Weights of a small GPT-style language model, trained from scratch on English Wikipedia.
Architecture: no biases in attention or MLP, untied embeddings.
Each number is 500 + 40 x the weight over the matrix's rms, rounded and kept within 0 to 999. Layers, rows and columns count from 0. Numbers have three digits each.

# layer 7 MLP up, 448x160, rms 0.0652, rows 92-121, columns 0-159
501588490555447527467577478498513453485523506498447500482520464457524551509513439473474519494550449561557586497532507538487491527467485523496564522490457463556469481531503540488492556551518561485497489459487531431513470516423529522477480508511420522533471560538544472450506454541525423471431476479529562513511508486511472452498520425508540483488489474456562444564458565550543486438475416468488503522490540547482561474483408490503506465487476538480464479506501531509407494521445458
509559411511482464417462498474495550497526480518447499525489567507485514527441463491477496539452469517496417509462518444474509569523504505505565433499457498505496531572471458520512491500500446466517459508515455463462488488471550495552485566459480495484502492511551451437551447551439476528504454482434549513522474445487475528440453560512543565520465532471458541437539468533415481451575512466489492488588522530478498501510503468530544517533488486503529496511565470492469500512503497
512478491538503476520450463425455485554482508534527482524441493491448468490535485538555502531518473519498432405500535472479560506477452482470473584434549487563460552530505493531501523560531459537555553454531440531433472482506541517472521512532436571474511490441544459518405409546529416540505465536535502499462457474522507470475534447547541518485464513597544522427502490502501576480477451434479482539545532424543474457557551457513532457467542543506483548451515489538506494514600432
488499554578459462536536536507574520501478434652457513474511622559541475476438461523462527474479473439528516464569470537536520526436527466480412554486502541530450525474531478450531534458585517464497461571447510504548509459446527545518426511467569557574513577455552441497461564524510467495537531503526540530486461492460507417479488513495509453524479557468485490508482497483444412452500502516432485522544417427408554496564480484438529530469642579496550469599437428493475430468465486
535515534490462533555587535508496579490539509566528500513511479437569512456503556460521591515482537543559486521544496537538380464607510493460489466504447483474533527475484547543459503532500497469461418492407510536542512514501432555409567511449445483406502514480550541514498451441497447474478468445504466506499531607542493538492363431501495463549463477533426479454516494506466456499540502504497568539533448477527483482562557606466457480540557419501498521514492463529554416475530504
489493495536493458439472487461518519503457402468502499557542519494412463512515460454521506495472451474479480523499463466469483545519580474495507502527484504525499518399512449508499539504487497497522561446526484513523484528461483531440456461560468521542474465432478502538453602558536544529499477540534502499510488451448542486526536542488513398516566421464510511564520526449560485525499579505441516505481448548480524497500522463472517474478458549503484573426507549486518454456474517
467497475525433478581552489550442487516485508502472545433487478531485466479485536599467537484590486481550507502461571472455567511499428469554477541503460469438546473558573488471562475531517463535490464564548498449463545514488523503528513575493459450549431498502544464554469485453532475464468491495474486495524478522540476519454487591430482554554456499521470485562532481533470515419469497558545555477519441505451512514546474558516450564468521447482412511475471431481466478502492439
482504542515505521474505504499491576500503450490591487494474471467475512554453451508545555486427524469540504580484497486459487505500513489562458523512542496511531456443513477448438522522476472538479511424529501491493544531512516453479521490494472544465559554508466461576527547537553490569515533502420442514446501450531492613534525397478491475504430520432408487537487490490408519508577420537492434532497532458459516456523494527482556512510448426430523487553520517550502498517535523
525511502556523440417475492462493494503509448483592419509487503511476520521544460487500445511445356480475487610457552475549531525471443547589526459502487501530463518426554529513462483507549525419519531445464527506520369513529559502579529511475534486494472529466448513492492495451487500530580525482477527528496541389476568440473578497498473472458530483468431574453508526595453425480480476556565492482501560552520504475522537465513457413587501504454510566463530457397498511505557455
515528545531510574535526460483490517506510545544506514491529471517508530525465440606519533487519428538543554464545498478473499544459457510531515447488514497467425425518564459443469479489517532527422537421469567425502515464520447496562462458481501512497460543567441486536472523481511523506451516558594426526532491501507526449450500465413468564560532477443502531547452533542626497485445499577513529512527461483483470479499420523531547526459449454541504534462575453522463509449557474
485435523549569423451516481491503461552487534465433516453470514488465512471550466482444509453442545539520443514549546502458538467489493521497496518548483522515495425482559509512482449546581496490473487556512480502495496477580498517505422455577460466450484492515550460481574462446480564527485510543453548440541492466513524521538498485437526500559451587524530523600427551432532512485489532529584500495522462547452475483487516496517508479555412558482482481486491514519423539464507558
445546484532505548508531542549436522529562442461477478444420549479499531431512567527574473505433528491450545506442548585516528555443457496450483543462532565500519573530537497444482521500501559491501518449545453535519499475507422504507510567490517495462518532474497506499508527509445535455586478593559483525496462547568574570495436486527435513485448520522477500407483507551510509547516478534495428438504548501471433500433508545468529563441419475538485474463511473506522554533457514
478537507505454559509518495455563495490474549555484542521481509545543472527564535554557484486448470431524536556434537477536447479581422444520438480500471525476540593520466528492507496508452533470475488491457438447472484576503486455475579511374502594479514456426517503431517532517454472542503508494418456467527550573506574476536492492525507516447515427496465522475507480491460458452479544543464518512527541463526476557485579558429493469487488442535520540436486475507492492499371521
521487520448421550519531510501504505483556454454520431524485606526568595479526485508506540455494506470502443472525417532453452527478578480516490561479459503482520460474444464527559470462595499489561401396479483483477525516485511553492559495465508591604436533511472412502447534474549440423522556594543440465496573425427508494478556542521481455582526478556569469496509446435433427471463537462485514477456504544469521528447537521536556492498451564491520505427516555520403500556557511
520488526550438468546465537492479583484494515458508558467541451562537506463424503506512547518441511576531466484488519476527478597453463444484560530437505508472460519520472533490459502500520499563526469474507479446481531531469497477497500466479515508458456534414469410559505462553477514515495495510566587526477526481443542527506540564537474554512507504569572532438497451490522535465485542521528567478524476484458555549463472540548482467461566486528368495521458427529556493505437508
497541413492448551530491534533547488449520459490492446479511548487515552483495524449513441489444523500441477495507541456551479513454563497480546552510555516524529482445480548482506517488568516482505612485453473521541501545479510525556524517527521426473510466539538572440513535549462466454420571502570486521513518531505472544497398499525446494487507502451475507565545441437536465530513524529532447451495423434569539531513577527470471465540467532482447539513487525418463502575433566
439409498497531503454483492426483488491485511517529517513446481437513443467505497435483489509497499452582494518483504468534628522483559519506552420504426456509472538459485469532448530536473498449568443524505546441509473535588540501538493555503515543533417528506557450444557469479472535481520533411504489489509536531499456480472509433440414497519477602490489524466588536531523497515522465514510461538544542488460585497476495459510501525538504546396477487493456560498512525498558436
527507508446489539371493441554457449546466557484439490527525516461478464489472483509522464397498445486503515421534469462503508476406493491476563561551465506549490446553481612521506452510512490448484474558475569478517532464480457453531576427529503485530502506520521503563541501554457559467515558453535579492540511561524458492565466445512563402443533543489531408484545503526542513457546477432559499459486458498559595491501474489480611526525517419484547526549512513493506477489508482
504497531468537454461490463521525478506546479483534518489490468500512506537432532542518568467501474545524531508542394561502513461525478484490494490506535499543489478471479507481462538533458526410464474514505500438548515542525490548533470529517520446532541467545504527486551488436468448503475486427495480501510533544467518554469450481474556441539551565438460478531511484513525423493525482527461529501524589538537463437397530466482533491523480505407568443532529508497542514536479410
505553441548436494509538511474469515524491483529430486507478538530477498512478472533439501528456528457472478517508424493502507454479534455504471496509459499454466499496549523457433437521448475491453548472496541561435537498491434490540465486533547498523474478497510564576474475485483517526456558530480456523518466497479481490481467531579486511471546548524484514532531554514545473522483461458512535492481506499559553487501532475480454499558501438504489552513434484511446499501548458
494543472474535550484572557413471547537468497484503510517501474496423520503507546457552511473482496448500511495466519466481438481517511505497550522437547505461509539468491534531448556562502481517473537445485583455508471485486497487488523517503535576522481507543470524511479520452535458486495529445417440443461515513504557531495523532480495510500547501489458514440512512429554523480503489542526501584447546498510459543514519499490468492487451476523501557418457504440565536494484510
527455541554526486482472559497521483466513440483501480519507474525470556485464462456437586522471515584489449484504510509485541514522508529479558544473531507517477461516567370490525531580474459497468485508500519496556457524555459491486525501425561503461474459402497589489503432566499515489491541455475437490468487483501516505579540486426497530493510494456585495492533553548516570536538512454542527463499499512535533500436519459542530537552480533462511539415465441544530452475549517
494506396456490559476525529490480535492491449476555471552513476563494549503465539450540539482480456526485528564467479537488456485450596493500549509466515468482532515507567456538515460557509493482481506602548548467514483488468418562464492573467505500502500516532448534447487464524546562568551482527427508462482556485534510432507487516532555501454531660511514506470445508433413494458495440400463509496497549517460520463524489526467490492513514552532494424475520529445503500533568505
448564535483487474520452539556510521511485437525513462483620508512478456536518482474450535503509435471434478476487529436456534464469481448545525500489553443533479466576454474505567490465506425512533478559444480524415516581462509516479438573516582413482494440539509428547507461488504506507539445540536453571531477472474558509488478491554481496531476450563623464524483462496525502490429569497467492511461537502530554494582499463463540545533533521517510509446488480515499513529504562
503442504493530491512482452509511567572485456507512521515427450429501530513516483451505481478469537458411442581511486504546578548459485529492483494537535519454525490492572530486497470525470547452522455529455543527567576472462510515506487442547533531494474467524494550493504526446526505525508562409547542576511486514542463516485470460494525503587464508478465552455442401530502533445477487481553493455461518526482426472497538446501503488520456473516478501494474487537545490453580563
449502532531568523429488506504449470550516512477529480526483523502520524441509529540474556470447507566483552466461460535483545471486481522530511564553504525485501479494451467478476547443455513596443496489516533523497490574502460489530520519518526480572486462483487519392524441477523525488429595543472461412530501516481447490487476464508442443514420474482469511552488515465568463453448504530499624520526518486508485461462548476492531506500497525481534530461483442570534446477498522
515451549523480471479545453449501547530443501524458504535531512458465472472509490421453404479477555512497499422488504510555443514529538505496593461494483462518510445491465514587483479447495562485562488580453506534469488482460567521517532575537457518463508546472438465526464412495457457563446509486494529543468511456582496489529469456477418421501520474533483478487520477505527495462548453468436457506494482505543542527492477465431512424601547548545562455511453512469452510506553534
555417483468505451509461503481561566448518511544461439484436492520511496458518447526504462481530467502477465549561456522422505457467544675460511446538462494501588482484580513458423481483577510543441554428502517551470479539502525533490476506537601461527539462534535478505480469527492490474484543513515499524504502532462547485526467446509482565515490571446508547512502502539480420439531500481492441479530555475478565417530474499398460507503491531494535520544528519534469515561582471
485518399452438575499501473515506452529461515497491503501458533486540556498461507520578482557487443472555443472575518489561547452527508445436548462508464505492517497457461459460500530524490419548442512501530566497422483465474511458495457435520503551444475511450485517483594518569536506527505560464509524528558441452514493558532426449557501542453598472520576560483518470575514509515486534466573534449515528444481470505523569510463479490508416564481475538496525521516502483506454507
504554541548569497526480524492486521572507550465482538530503478484604494527586535529506425522525518555600468458536506572559579475565554547450477548508515461526471490531556507477466516433483558466523518478495513456498469497470442489492555481541466510527529505474489570476482503530594515541567474510476473443553411512432524497499524526534542495458504536524512451520539485509499479523547455474436529510479532502540531411515517486473508502516506534424473474480543458507527444531480468
# layer 7 MLP down (transposed), 448x160, rms 0.065, rows 92-120, columns 0-159
453432559475501486550417499483553498536537444389516578490531525510484554519553536518474515491532492462500400537472491535484488460583567496520463467508481528505529476532436571565473510505440458508503516484512552537544496491583474469414545537533530518482533509462409454475506435490476496556482508466566490488458517482443463507519491470436514450466515470481545454478464429482504505464522493495520463545462529501479421550474479509433469501594477521475472478480513477509592533441406548
486566553560571509531401455494494459532458499505554514556565494483455463475486551587477545484560494563476542463480502487476500509518435514541456535551506565524482519516520508502518506570511529504563514545475532479539498455512560481503550484574525467477449496503550531513532500471578497489433519552485531534501467505506438482514440551547564481498510561487506510409532426566543499522475450524436490613500522503495508521506479545502503493473513546592520554493488509486501498464427449
526501476546590482512499535449485558582501606516543409489453505464473483469510497493534515516499374528509500535522507490506497518519486469496525511486599487527577613462490500527483512479483486479468551492560453501524471497498475521474451523488558544423554551491444505504494488551544605584405563485475494514510524560471502531477551487522476519511438537535474473522451489529481530538463485457442532596546504556462551479503591490486539485526530492412485506486529471406514488496597480
481556499544509536480564490485532505536446517577477568483498567487527503493444460508519563496462551475505443491461460477498500518500515515417483536472430545489455492386485495432500471456483478476547492446434450425495507557480461559431472493508559525535549534510553485485488504529494426560469540519510530512495481473534454426501489488500497508534463527381441526426491443583506371441479477427453491484569462427482544559505522490469516541483572556480501478557461450480442511444445532
499484438566416430494507496544529514455513484553400449451551533530437509487495447459516486470537474500483454439481472481551523518472475495494522474499469514536468483536458538496435524439496479516517519472519467500395524452459469484497471519479479451487507651529526485461498491437509455485472459524505441453467470475411547489512472496518463533443532509526516498547463493462475427516432561499430525539485457574571494441453458524529495435524503526548488480425456464502488510536487529
439605513476496572526427606494491482438514518470493477476479523540417546581478517531521531526512571509552506483440499492535502548506494491523543477523544443470507461533479431495439558477501433455506509508454544452527547500569495463506535514491514490467545438497494499499482501433506492447503469494451515487438509531520434533445452496529498454532424574544499463446460576522523487499537538504525553500490577490549465541492551520608518530472505478538473458550497534451496539496458529
437383533523494502500507511509439472439582575480486518483427491456497481515496427510546505465480533521583478475410565539453530483601469491486514479494537535513472506476469470546519536532541532510464470473581432477500489471512464504521522625487494491472456499517573547549431577471478496504513541500482455481550535540493487560496530526482507536479521467514467510507509465474506502422555478559567465484603556467491481529498490476474489438520533472445484475485569475520488500481490536
522480516495553497495540493460529534506436433453544451476475508579473556587486557548548507503478458423486456562527481527511462501462519489577555485435517494450560438504530466476504527545520573461494469468445546427481410437495512542505465505474466442460503531544421496450507464480503559467518546510512492472493462482514534533458536455462480484492560524522463481441514438530451601452581453538446410510516459487507486459504516532582481478496472532412519513487537514528609511517466604
384467522513530511457470542519565499470459422532552592467480542465549461568549533495521478459574446517446485517461580497441492520540490545628501549475527494491488465419439558503507503434459492532522502447530434371536459472474514528470510481489587524492485582516485518511481503502426432547503601498500475508486459463506450547456558549500519477495518517557454465520542552442549540560541531509488531517463505507481530479532489484539452500608512487512451493474463532456523480557463489
504581488522563499440463535488496530492523496541498517509478509552574535484498530615588451467523414548534541485609484537443585463502473523507539424548523471452442481446477501484509490518505538437460514478427534470432558481458530527458479493462499485615397598482545553556450541533512480481469481523437486520517429500424492445474496549452448527528495542409524491507520481529559506454544527528516596545585570464430496511535457543508570446463486436436510476473514478501514474433566517
476574471533519538479516578418518451491501491468598516485472521503479501470498578576533473486462453514439507459462500551496585571533514545463437462499560525498517510504475450499496479497567497415503530501519474514485535507507502457387455495537513514431495408516492510495506563517534503551439584510535462471490443499519402529495511474515489504600434501524429528449538478492458502486490454454462529527427481564537469530486570478527522552461456506493522513507561472536543558434577544
557425415571465533449570480475490481532460555493496510487384561440542405494496580536558521468523514445516549557428456583503448460529512481509463523503515574485513540434487499456496396465506498606512503529467493481525464554522471474524453498476491511519476554506526513566536527487474570522491477537547478493459556524536549542523477531540475376475476520512542524506537442481531484494490503518455453541486560501466512491522483563451523499489400601504540482531522486556521567506511503
433545501494515508459538459511509563457481541507570538461484576513505465565478489608468573551468456451460503498544481410476479559477417521441447511450456468471541562401537530514499527545571441493515490424460470438505460477544445541512490501516509458513481526520520532522526516504476569546535526428520530449527463526549548565447507522527492485504513431546438544546441448548475505551488491509506439490501551516552549470517538542443453436425536550470511609497546530477475446510517504
502554547439432496578507540454481468500533442493465466518361558519424467461494519579555448502443515497480486492478465462589452488498597505538514480498531442468512441480496476474475441541516435500535491476385529513483432514425492484500498494534487473482505565476414494442562498442487542555488531513555549531463441464496502457500522478569518537471500531534475552458460555475528434569492488533473509471508522538496540529454534560529553483439426534561507487539483498521389470516507531
539507530559445572531464581440526562518546541443479504511454518486486456499452465533460581491495450529501461455554543460505490520536456495525497560467572542503543523537520545436499481512418581553528534463473547514498464577446454479533455513452472524485533504372420485493548506559577510485599484440484462580474459480449532549500441492529501530492489469548515503488495539522490475547429604427432481526552558481468547503495536541511484474496574523609489457486518489500528494547446485
482507506512542539488486572488530516540529542470459498552472472531513525538469480524527544576479531501489542501575517570427460460471453460537546411503524564459436487550480464499442532487435521598505504499529489505577527489472594504513502496474496489457432482491537431555525477448529532495543519554423537580407567475516524528518443501508550486506437528530539510498510527467427551561529440484490506527534567458491471524499542516563509535479544415510505450454507533555568414480504436
503456588467502544544534440490525492491550440578532475505465505418517474535470561578492541501544455445519509470482540459573515471380411452524495548500477544468519555493485528524523498477514520461557542527486525490511457472507500535546414486456534557514461471420503562446515478557575462567570511448465464529524417454523488467443464492450547532507526534507544528513535502585534442538509519528518457475487515501520546441561450441497537468451518534463478508467561529501509486504489580
462491499495516506576472482520452519554455456504461504510469522481560553567533566470502448527510554504597555516485445518441502502523551527499449476472521482442505523463581400469634498570589483448484504490511441546543500440517467541492520545447507514494455496483506554497459543518524440409549538480441490536509520515487497527476433469569487502471537467491505518559527475525503473490504463538505503505449460519454527487530527481455404417478481545505464523472521540530445455459513565
539575469508441502477468486474479447550530490607518482469497455446431428593534474518458523401561447486444543477556421492526419493509515526507483485530544541500501496505486564489471491497525531540537489543519495431482526525453550530531528500512499496506572569514509529488349488461503467477520469537503439530556474476493495511525508494589486498488501455494515572594479499436516529498438504532480538556554583504506505478551497527513485495514492485505483567503486481496470472489449445
472542530537505504568487528500463490514530482435549506404467533499486446545512462500533526502518517486519476460581510512490516498520646518510550484496485518373458496430468521511497514538478479527502483546551493524523430524508532547502507489542368495516487562419494514476509490428488526540568525511501489479500533468492474484457518486526535447584498493514502560487433442536519533487561506501566519491553506501530523474475589527468526503608539541515496529509491522494524447547487456
477493554512455560486513447453489535495515472544519527535572555556528506525517501474437431520453471513500533468565523478495520504471454529525498563521457468475431515541546482473504435512506533499453519496508495562485475547567530556520526445561476419512549505560519547552467470547538460592553507478578451552522524513498478464458482575469514509463510460459516518546472465425422506490520525447512440557528490524482487472560527492516513486547536508528459467526463459481546496530517445
512506545493531528482541444502476509540458537480498496475500601516557473520506487521526496498525496492521539525531556561491484525446521431548460529532512519577501522532483617517419487410491525538537514547524508465456531497450534495513524496459500566517547479529471466535497503497529506509531487535442489498473535474469458423459480479506419439511539484549497501584470457461558458501472473470565477507462510507525469449526572468467449427500537504531505429565542509516491518473421548
520532468493479455481540589511460457459472477508555505516559482572530530552503563502572545467467536563468483508519389481443542488528608540545524472465484485483506537540514417514544477466583551517459511488499430461556535515475457489475519624506504520543498466508482481435541422536512503482515524478418497527546578450458512496472523593543512509490493564482496496527463491526507452448498481465533506539497482431457591462464476546457515517492476414450568463457543512455454529502578466
446440491560590443579530508519552452521426443471495593444507505495468507496544551481529532478479480516444467536478463502482506486523517475440519547493510553504550413502526440538506451537577471471551520574527467521506541499482505459497498496573499435485448478575461476469428563490528513552484497508458497496516459495495466496489500501504550503513425566477511572484502545543501503517572452431438485465501566483480502561506514515551452421494482544497519537452456540541457554547474530
518554514486496473538553485475559462562518587471541436457495454456492550474500572498519518499511457497526483412473470421553497472535503516545489535500473558457493520529485508435476533455519430498499550510514491481480488481514462518515473475539475481455480465460447520522483531579449447539479545522500507583570477465466584464432475512494475525502561519522543572583512531513481448488568524489550490533465505513509557426422493534501474473499583452450478531459451493472454568529477512
430503520500495495433446498529555460559455456507428470462509504537538521500477428474491454438561436469506567493472536464457503514559441494487465523517518461505520441548517496409484491472481493488441498462554471563489449481440567478540430470461462552510563535456514564434458465495492453526453479434470521479516463494495547501508494430471489533491513498540503544544496581447552599559476510480476525460446499496503526516527477481514574499488512469502561476479496483464519500511516541
495429488542431518538502530480514538452456523586426492569512495452468480517491444447506423472491485558513524464530449451492552483478527510516479464473495516484549492483477429584490487470494497499517537512436523536515547454453558448513530531546422549502469513437476539537605550397458488517446505539464512480501494446522442536551524531512491384464506498582468493482455455484558514524591499454509550550569526509598493466485492440464454529497456523518473531434455508550487488541554508
437497498529469542483522465527544518541517569558492478570472514432556556522463512458511504501517519446498442480540540504526429567480478543555473491439587466541555478463507476467582502513505492498496485485487543537591614369497474531498453425503541570509497498524519505540557504539442409534447532512568507446521551493576558514525499497470509547465505439378486582534495505508545537433518487476503499524518486537508464488498486489490455454529533541516457448539476429538525538552437498
512531572516479454504541504540486509474532504470540492490435459490536506526541473498434504454501486530428506498458526469443497502538535515560457525492527495527470534484487536527517481502459515511560435470506466514588562514559487600500576526455499553535506488535479517498432524433491480432448484552463503499461495544473490525503565477486451466472470552473414440485451485417569501521487461533425441537466488615523476449477517484476479489568529453509507451584490489436505528467515560
# layer 7 MLP gate, 448x160, rms 0.0652, rows 93-121, columns 0-159
469501543594542535541447434583496435474486588480548512508571400559475421476555521578561525442582503562519564440479454498492532547475432442523413471535524483527465523481537526489507528464492507489539495527465583439559537464464511440499501408530488529531445507457491491489519423482493503483512543499514584450442407508473515451516490524504486525400545537511478540485539494504520476467444446509488512478492464476454517514486469452499470450478467485540433486482528542477566505464454490
548484527533550486458514509493478466447518504461482496591513505519447496544477487444458571561515463500502467515449501507484497550539578559573549405519452448455535376498494419531459519520562449475467544577473507499499523422476480524558516482547502482452513470556536546459460495467501542471526551498487514502587526504474523498513524567499470494498435542421480471544497489453560518487486482465537531496502506563572540554469536432469442464461501492512483489518520527546528540473454508
497536536464492515520530494524517488434489482493533460504514490486459510607476507518567524580551441508475536496498489429419527539430518481543492469517528541444521407535574519443515510512461542556514524463481467546476525489438477456478469431579488461446474412505573570500559452516493476520490543526447513439495492452519490468573519506508550512482480473398497510493521518562528470454456544517510476547517520477483469547512540446535469514563378480533434515496436499438457521496521490
571413383470476541519578508537573544473466464497495546512545436431536505472497482458574597468456513496508480499496500364563450417480512518569501452472429430563537594522488520430492546542483496518449492524505515577455502554583524476456501466500526548472552469514489512475497509450482480517528479417568501405504523563537464495482464479469538534529465365542499502444549493564512526525545501518445488465455491464514479502545532496514471461440485492512434398529473481571471487516469555
462431532578462521438572521484543461489486458505508480537543482529523483469520489448440487544564538500474485456517518474482443514482483490412437529439434517557527444462587522491446482581573516529512515475474529510475505551528507501491480456522492490575500457482524465514519471572504460469476601444513507526510589489552588416470498534456494501456546476491528463523586518491512485470517516495429479517473504519513510534476543477469518465542527490470471507503550502459487522532545464
457551607536513494514565540515508488438529524497497510478509541489489522466510510461511533552518512474567488511433482596493421472560550466509478482494439501472543497465558489571516520513507513565446469509488450566481598504576453477423516509483527450410508503486521485504484519454450486537530492464504486495482534540544496537498478513517490489437559419506520524481482529419499575468444557478502501467520520541505428574462497505431480571485414515463488501427518450517502534440477500
552543524508414536490471472556439456539502481509492512513518478503466455543517482524492551466573562518511532463492512485504507442557497516454547532519565507462492465511476521422492610504487500528487496509434494396544570512471473503470444490534487489497522512548459497528499527459552487548502489477511417508544449473519461510532539536503457493543464475568431517526551558531504528472519476533476532510518477440497469526482511467461551506495468503539559456490422529496513437461489507
607529451509473498511441491447484523495504540479484467532460511501501541457528462565532542450612558572556534433518461548555464433494556477436500473459486521483547517523523436462528494568548489508472537578506542587515502417481552452503478450488488452492496390409516494472539502543509502514511455470540465492511532542537474494565450530510534480501459519486563612504497433568473511479477446525501421492491453418472467554458493511511536517442484548526516455531544502543506581476538449
484485514532480438496566490532529532536446498497524471442460509544531516531502518455505585538512502553494521520557522432558509488556479551470513482499526470436533535456525537551516461523501624587502475533451509535438497476576527530521511462444498486436524398478503489487528451464538537472509552525497462517534609528518484456432520557498484533462547519511449513422539538503502529528515463499457523440475486489471465512478520506555522494490439495431479453443473493515475569514528455
541436445501476516469481523504538457446527565527426447549504461536453499533487375525471493439478409504501547512550490511503474516395495478588376454556488528482453506577469513520552506470499604505506483499510472512524488418474536435564528535541525551439505535409511483508442451532532526540477496504528557474527509457520467423484562549492500451511494559526524484479459563613491526470505475499524497526533547624560526441489558526482538454558479469574500448542452494535553586520499490
508532599504575475531456533501509478520530475523506453570543473510473493524583497451500547492537483610484514392453522497560555482497468487584467528544497458546449472543487460510570606514422485520546424495529519474535524418437449519469412536514515517482533499510534507459504461519493479513579487528431528601515500436535444438519450509456487566518474556522550493441560551478468505477522518472533489471494517492494517465466436533514534548461539513524481528389467434505457455461494457
527539533486519512569489514435535501472563504564459480390468571528568557536534559551562495523461469477514449546419476528555488445566449482492494522499524486434545544514548483531538439485563473512474543520500467515453451505458524548538573512436495442501486555572440484465509487539504466536427414520491548466529475510466462523463466500486472504546550487498489521533437429520549546473415452559445471503514541479502558466532540509514430567475402493526470504576566562571456557559511520
482530502573467458406501450482440568517523508527495580483521472474461574491492529451465479548547564503461513499555538503517522498509499560519475445562492520477468487591452537498459482421499489495421474522516532531469553487479535490491545478494465504537453475489464487464542533497553481527521549550500441434557469434507531507472481437453487416523462555524524543528459568524548524505476552523489516451491496564536576487532483482458550443453462514469512581488551439559493547514578407
470512544475498490431531456558508517496506448518487472410508497491472574506498524462521483455527561402530461540485520517520503455453511480442513480498508471422522458500578446515449506412555519438493504526499453459560468404541563461546485551473516547537524586528481421550526537537499442474438501472519501470460517445446531499498480533492515508503486536480502519526507473497510535418551472582494564577404449598512516508465440476516471529471534578481507478529553496496515545544491588
551434481502499499495583470465538462439554566546503474499518494434533468499495571460487471561414469517546478500543493457548533514522521521492502537443464465509504523467534518533528571569536501475507525478465578520447461496513432468519421457566469484542500508459501526420481462463511531532518487506610483446472485462466495505520509487520425521516517463529451415432496476532581494504539525514509506501513531481452531507411525438494507524542574525525551540520508505444457488526501439
480560510484537449536520475470557500494504513502496559532527512550472526505543480449547533564573489511472531423523483537489440470522560566523493439444536517529477441477487455467470486544541497532555510506553528477443484481488544462540519586558409438507533495550526487512430503435439519487454468508474509439474477517491516457528525561515535442454498440495443482494476454450467522551518515437490524518545563517542479549407474536502493449486436494473507480538441456555449502570494449
528595489497497519508519505517407477513460527511469519485465551472537487539510505497499478492464522571493562496462488455509544539443485580510556464438530523505546534574485424487588509558478511512448507512488475545561517424485529477536470493455497508479510542397502595507526564479491461474506496485412512556539531531473491543469515472441576555441496503521430497569502499553486502501479499466524533532491525451561558519556527504518457440487490447458478492521453501486523532452478548
481545506515446531428491492575537551503488446455536473515524528459467560515489474457446547495509431491503449465453457536444494494452539507506561562494426502495529474505509468516565512604543495412500521528490509558522500519519474503478526502546439435544484549417460480482520565441506526446465541407532546482461422549508483494417465499540536482533459475492480555560548531524490531490542462431501505465518545521491486563455428506499471436517544438472530510550424463497554465501484468
446463493508534446497504539532479498502477536506553530454511489421509468533534537522592504484538484459516481452517472432473453536476480495517511459480494504448509570450452446536583543491499502503511484514536511464488465473512539445511479580515457529471522497463491497522475470493428506386567537464509504506528456494535494402479529523442477518468451444476476568448462441496541535552526464523533446531497514500525484521494537538440514475509501571423537487527455508538486499463510502
549512539493480504556490574568462465516460507413480536576447467428456558404483552545532572469508541522484513549442431498534536542500579516499512528475527532474562477461482501500549565453436498498480494494523557513452522542381483528518477549560459602443450504441533497465467549528459483463484491566446542464458425461499493555542509432474472504511477526527484488543522523559512508536522433518499510469495473466503453503481543531482523517467437487499538505459539517516467487514484498
555444444415464511476503477473487512455506489423547515472456512391468526499480472466555468517576475519475565488467512472483470493485486432428527544503479462455517438501492514512496581547562517509540407518509533511528494485486511480482407505539476471514514539505486489452534557432541464509505548528559525478523424499522529569547496549585507470479534516521490495525525533512555494517489521490496526456495477486487457478473487509565480549497513431561505507502483509442468422501539509
460494523542501570544554440485485527494555514508493500479503517555475404533533471565527526532530499462558516474490553437500578555537481517470513460571531550451493522485501556445451416500506493499540526493499455502541470468499506553415520476484534455455485528522494487497557506483512463505513533465546558553469520498481521562522497503465488508497476487520501493453509453582471486513494481525495549430520458527517465528491510581493478491434472517497507614467525513504536448439506446
495467563571464398485531482509517522481460487484521623427593452526491537507501538485545502470549502474461462530482472518500442493499526526443550500535485514471582497468522508521527474481580461432574479521500475510551545545475523496466514514557498461472422472489457433470412529545552464513458476456498552473552491486569530441511529538462523508470449541530526530523494507553460473556552500416460480518484491457455467607561512512536440428568511581499504539517496442605461479529383510
455403524541430540501505490521523470489473569464425450499555466477506542516475587427540510493530461483470465519444524467482456510469491468473465489466434470451476479453521544461483495510580445476496524520428413474498570532503500551463558477521532557449501479524558497450546487535483482491489527514465507518566454430477537478500550490477580604443477499521521475555583528470493473485535473461435535542528477378496535525492491455577508494455522474482510414479503574456529477530522521
440492531522372503538490572476559528501480537496508538415553493532465513467513522498457505479523473582554482473496524473524515484544483426412506504566483509522477499535548478568480496490526490463519471587555492440433507506463403458530430521544487558494443486559490477465463524516502506427546521539459462448599515494560466519479474503566468462490521433481554427510480454488484558485478525508483472517506484474504516517489501462458549515472464511506499530452449489427440509500530501
504516489466440548480537466539516534478572507451465527517501559568485424490487496522532526492515473415469510479524559437499480465451488504565565497528512475459484478470441515456560511429530508465485528467507466557451564500480458570511463476484500477517518549492494437495511565554490512474482504501536488505495537529517599466406457461496479430526442456459515467439441406503485480448478446482516466496506519533468493557514485504496553451574501428512538577528492482501494472495458521
497500487502481492460471528488440497434555497467513461424531498550501488491488442519474540586452479460505520448464456500502447565499468486552505513430462489569466528573519421492511484477504545480541537522474444509490376461466458466545491516530460474534479481454447595484465522527523507509533464489447536481528500503488528458516551469504490459469456485563549433562480508534469529518421484435450458517557500513534566488425546503568554498465476454570498542539557502522521584492498545
449498494544489468516487541496483516510511518477545500469458486517456485483531508458444482520523536528442487543499500493494443523514536463502474481520488486463489477452500513518543504527470497490476558518500523520549502424459454564438531556445517547516507466479480496501527503446544517441492562541439446495472559483452460505555486508446515517456520544528499546530514454440524491531523465460431464548552512511596539452503563426550477469584575489470483528511471476517516552474501498
592530467522515445487496511472539443441528505493486504489526504564533458496570437466507440556482473415563490457566503462565515535488503486504581511519526473458554481537496403518498526483475539456511541519484505507503462534500455502466531556496510459528485490458568519481570464508546505571572541456506453456495496484504493510470492518537511469480510518489572581547470560533503524512509478437523469501497435506441490443556510455541484522539455424424517493464539472557491511557504425